python train.py --n_layer=19 --d_model=64 --n_head=2 --n_kv_head=2 --head_dim=32 --d_mlp=192 --vocab_size=2048 --activation="swiglu" --norm="layernorm" --norm_place="pre" --norm_eps=1e-05 --positions="rope" --rope_base=1020.0 --rope_fraction=0.5 --qk_norm=true --attn_scale=0.177 --bias="none" --tie_embeddings=false --parallel_block=false --extras=["local attention windows", "value embeddings", "learned residual scales", "skips across layers"] --init="normal" --init_std_qkv=0.0625 --init_std_o=0.0 --init_std_up=0.0625 --init_std_down=0.0 --optimizer="adamw" --lr=0.00563 --beta1=0.9 --beta2=0.95 --weight_decay=0.037 --lr_head=0.00791 --warmup_steps=377 --schedule="wsd" --decay_fraction=0.386 --decay_shape="cos" --final_lr_fraction=0.0 --batch_tokens=16384 --seq_len=256 --doc_mask=true --train_tokens=83330000 --steps=5087 --dataset="wikipedia_en"
Each number is 500 + 40 x the weight over its row's rms, rounded and kept within 0 to 999. Layers, rows and columns count from 0. Numbers have three digits each. The size before them is the row's rms in percent of the matrix's.

# gate: layer 8 MLP gate, 192x64, rms 0.3, rows 174-191, columns 0-63
# up: layer 8 MLP up, 192x64, rms 0.301, rows 174-191, columns 0-63
# down: layer 8 MLP down (transposed), 192x64, rms 0.291, rows 174-191, columns 0-63
gate174 117:492484441535453540558494582486437535519485459528504606480421556484538524491575423451464513491459528512547495574526485459501453469441486470489509528467441565521532508538525490481500502489526531
up174 103:489448460501472533504518505443455504530510473518513573536542570455515485430503492468475534502407509539575501509486493577553425459496505525554485547527530587585523488508431452524484494466482506
down174 097:451486596535525527512508492444412546489507535528486484549517528524468504531446512441532524608510458468553547442480510475495551483412480463520474483522477506509481517466521496515512491486378537
gate175 101:544510528543533416529478547493465483458521426507526469444447583456502557541517522450476533478545484493434462450459522526524467533562475494453476536420478508436496518506567591478503510506481492
up175 106:520513469494524458438509485501525489476402597554486504546463489531501494421452464524490416535501473485598544540537505451475575525477489569468534453553529522520514515521501483476510502434455520
down175 100:504514498507534565583487473530485435422559558525501508486496556459486572524512514543487524442471518553404522499475549452512484557483500459556489514446483461542479483470394465505494480464548510
gate176 109:515497479492479434493553527539499449486410524587480592450489487450572537516587546520433532522504457511420498526551459541502452440460531503515489489451511471506527557491543486475520521485502519
up176 114:523513480511457494438522498486516458430434486530429540408496507498513549531498534477472520502536429516456480554457520542532500443487496521528418472470550442542482505514584434514575542505500561
down176 105:416529525524539511455469465548557549516453481481475516482447459547463592544454483441537479512526497512529537508601458462534452554488523492537447488503481482449430536451539545489552514503471538
gate177 094:537528488547493449466522550569555513484470458524500537465458581501517485543501462552473441503395506541461549484470554403502535463475501477490546502490450544538502479502470534421501461525567527
up177 085:549521487545515470477465493553586524480483480545511501479553479494414551475446471536498453521376521563440497494515539500540552469572517517546512475488494527512505446475504420485574459517522487
down177 091:534482466487567531533498467451446422528455515492516509534562454479475579450476454437525502569486548527531462533541439545494476494523469518549448495517531419499452493449520525576564524482458500
gate178 102:521474497496548519481463494535471542485511610524554538569498541438463464541523553568492444507566462450454513494495537462458516491503513482478509537508481489470489572406543512409451549499472508
up178 098:471457546456538488464422470534484515577536536556539551545466452493467470476486542611577475515559450496493534438487506470438533515476520521509502481524507503529490505499551398449466519493475469
down178 094:479501517449438490481427450537526468494495516586513543491587497484493473473548518481547490458533477482472510486457457486572467531526483492520483516474565507558594397514527429566532477534520482
gate179 096:542487498506484489478538550516389457484519468523537523491442486464470464502541467468500551511547454582480550462402549449471477452505493550505495478483539525532521576524478516471603553498471472
up179 096:471472556505467515474499472463465582497549533515519524573587423510520534508557442490483461487527495511533536538448491427545527554480497481535482404480491517449462503459456451505582452472499525
down179 101:503504463531520588520500506505467476421436493510495439528488526498530471457464557512503457506406590496511502476591451522478514515571507412553541535524510465492483480517544463490459493554567505
gate180 094:475518492487516479484507619449471415529494480507453482494471597513491507571551602460476516494479485467462497509516512421540475520451488542487479498461431525531511475490569501486470573529536531
up180 098:508503497501530486558486495537568513507455557494467512477471510462499451499458526500623492484515425450506559548512403498508461578488473440489473511508529509576513479541498455538500527470403535
down180 102:479419474504505508492443534481512454462591450526458507580535464540535509519553453524392522547467568498533476506519502503496516479593501499483507482507552483487512505535425462490506396498504502
gate181 100:510499463508505440478455450518433545496499532483501523575488485534521521495476474485440477549498509570463471548505588395497516531459452494426560555481481490495482563431498515478452508520502592
up181 105:493490533508522466444509495536436539408529468486440486516481505494499540488465597496471496598455505517411521420487555512503506534501478443501497587498529459501511525527552518496471463473502591
down181 102:481541494410451522463502531490487525458431514453591470529520582561493538479433502462544471436493516520490490553527507464555549445538508501427488490612512490493462522502454475516501481535527503
gate182 108:469455466495496474525503540485483469463526438530528526541470505494440464530544432558493491487497555467541427503485471540568504531545526435485518560449485479461605466572505504460531501399523532
up182 104:476528505531392510427474463471500510514555490512551543488461468489506574512556527492455542522480483542462479500512521556491433533431455423463528522537590502464488468495476517553447521554534558
down182 112:533509502551507499516595469505532529473430514473488524505523476434503458522420481479526397467408541498551523479569437459505494520488500528547473440474446548556482547513541512516562461494495479
gate183 093:542486449429474474487462490515438483460487554510576586479493434481493430509603440473518475524449518500528499494493553467522512512531541513520506569464482475533479508518463493490558528436463595
up183 089:550476534480557485453423472494494451483491538521545592428451507494551413461539509464561470526515496511424490523477544502473550444538547532509442512516525484512530542477530499470566512487415520
down183 090:494444494587471529538436516495512517501482558520449474471514487429517599490455515528469529465544471472482492450491610447411575477490476542562494477517464443491476505470504553522537507495505518
gate184 087:502547447510523507543438514476441508450512556516497538533418499488533514494535501471487487470491469464507474483522469492538480527478504374498537609411557501501514543449544530437524520516576485
up184 089:491459564503490468501565521487527483515455516447481487490581498467426495503535539497535541513411544621449541558516541518458500494494562518499495419513497502481525431486491498492489503514404541
down184 089:539443430483482484595486529485472485458509581572566557450505460462454505533522483508473536469417502467475510492478512515496464514432498492536473543434517475473515563484492541519441577493536439
gate185 096:465513533551509500605509507572485459486521423550533493473528493495454569580509530481435481501493437469462479525518452514538447452525498445480574532435517543525479440552466485511486562477489470
up185 096:446495500496490522482529544473506426521495542496567535533540463559469507497482473527445449492474439565516557469518617505490481515520509444520520478526539450488594492429447499464521459464468575
down185 101:485511468503539443566527496481520471479493470492430512473513487433556486538449517465541557475524582466516476534479547525519527489510509522509445458472425426589486466575581469539532458444530493
gate186 111:548497490554473556509569514478496450527488456454569580524519509532538530503527508490525412525535527537534451493453488459450441503459527438434518487432470580453462537519544490442486501563497499
up186 107:543473483553529578455540456494568476462462514529534480467433514518479537467550514496478422491550464471452425553446517581519407461557462519526509525468568507495499531519531479490485484488442473
down186 107:482459496456532482538521451486491498577506473478495486536407519503513452510432510558477577527524509478425501467500483507469602520505459440490583476493505470602508492500455506583503483451519522
gate187 098:548456477504487491526461493489508542583509470514577508496521515496556458515581554447515518472501495542478431444504617441471526465504467517473483537489433491510473526459515444501518408465510565
up187 090:563513533494473509496488495451519546528447458576498512454549522484514427458528490516537510555411521495500491524600513463498533545477550450498504525492476530489484510471552414537491433400541536
down187 092:458449418541541530490454466473503474462478519618526451482504508539528537535460395540526448467527461497472431484502530517479543587543550477545473526512503475508483461468519532511511504500550439
gate188 103:534531508481424432477453524483448510528423491534498547473444554440508445506539571510498480507486469559489482615481521530539526478479529470551473458424542505488529527438497499489561487485475566
up188 101:572451451479547460501428492405471475415478551499478487511525484478541441546571476509536569543500503484480509524471508463528581497500445542474495471515505487557528525487466528523411501509468570
down188 107:454454480593490498477490541503545475519512425500466494464511495544556488520545505576448545425504477473543463431457533473424500448507533509516504542476504495511476544491449587544563505529421514
gate189 093:572494469508445460442516565479437546472514560533473563433424498426503505536518562500446542509498530519452499547524494471519528475514557501552473542515543509478542480433440477476470561537496445
up189 092:504552452547507484532483534469476475505488515503472418561455443514546468553517523456574501590559532482492445517505482502510461538455586434495393473457537513518496502515549466488451539479509463
down189 094:485490500530506461471537503512481494490520556543441590437503518492488455522533502503443524459454505569507481464557405523506524596563459496492514512510484453481521432396531471542463545476523549
gate190 094:493447427492500553517482507520486491454462569497498558479543531492468501493571453508478460532425481512461473479532459492532446517610432508512486553460550506576559494509563514492482447446561498
up190 095:448442447546474450507408562477504493512502542561531489523478438527509433473497463436513460593524463552481497560453566508488492459468511581539513518457511494503437543487561470508511506462512476
down190 097:465499557490534492535536424464438478506516463514466480436455542499499563556519448494465581479468519499546467451526610505489558452465460484499511530564491448462478565547486556528520472513492453
gate191 095:510562559561551504454502527544493402444510499506531514466440514550465525577517537553454465533427484517524527494484515419482507496475562540459483482480419450477491519428533532480475534523467467
up191 094:528481528469485516459428483530492516491503528449516466529564461417566460501417486493563483552483522503595556537488535538481520564511509458433459463539455544475537467540507504542495587479478496
down191 098:469520484526498525508488514389510527470538497479565469520527492545468502549463566614507479444464475519498471467603527480490532456489496581497481557471572450453503534497483477495462465499444469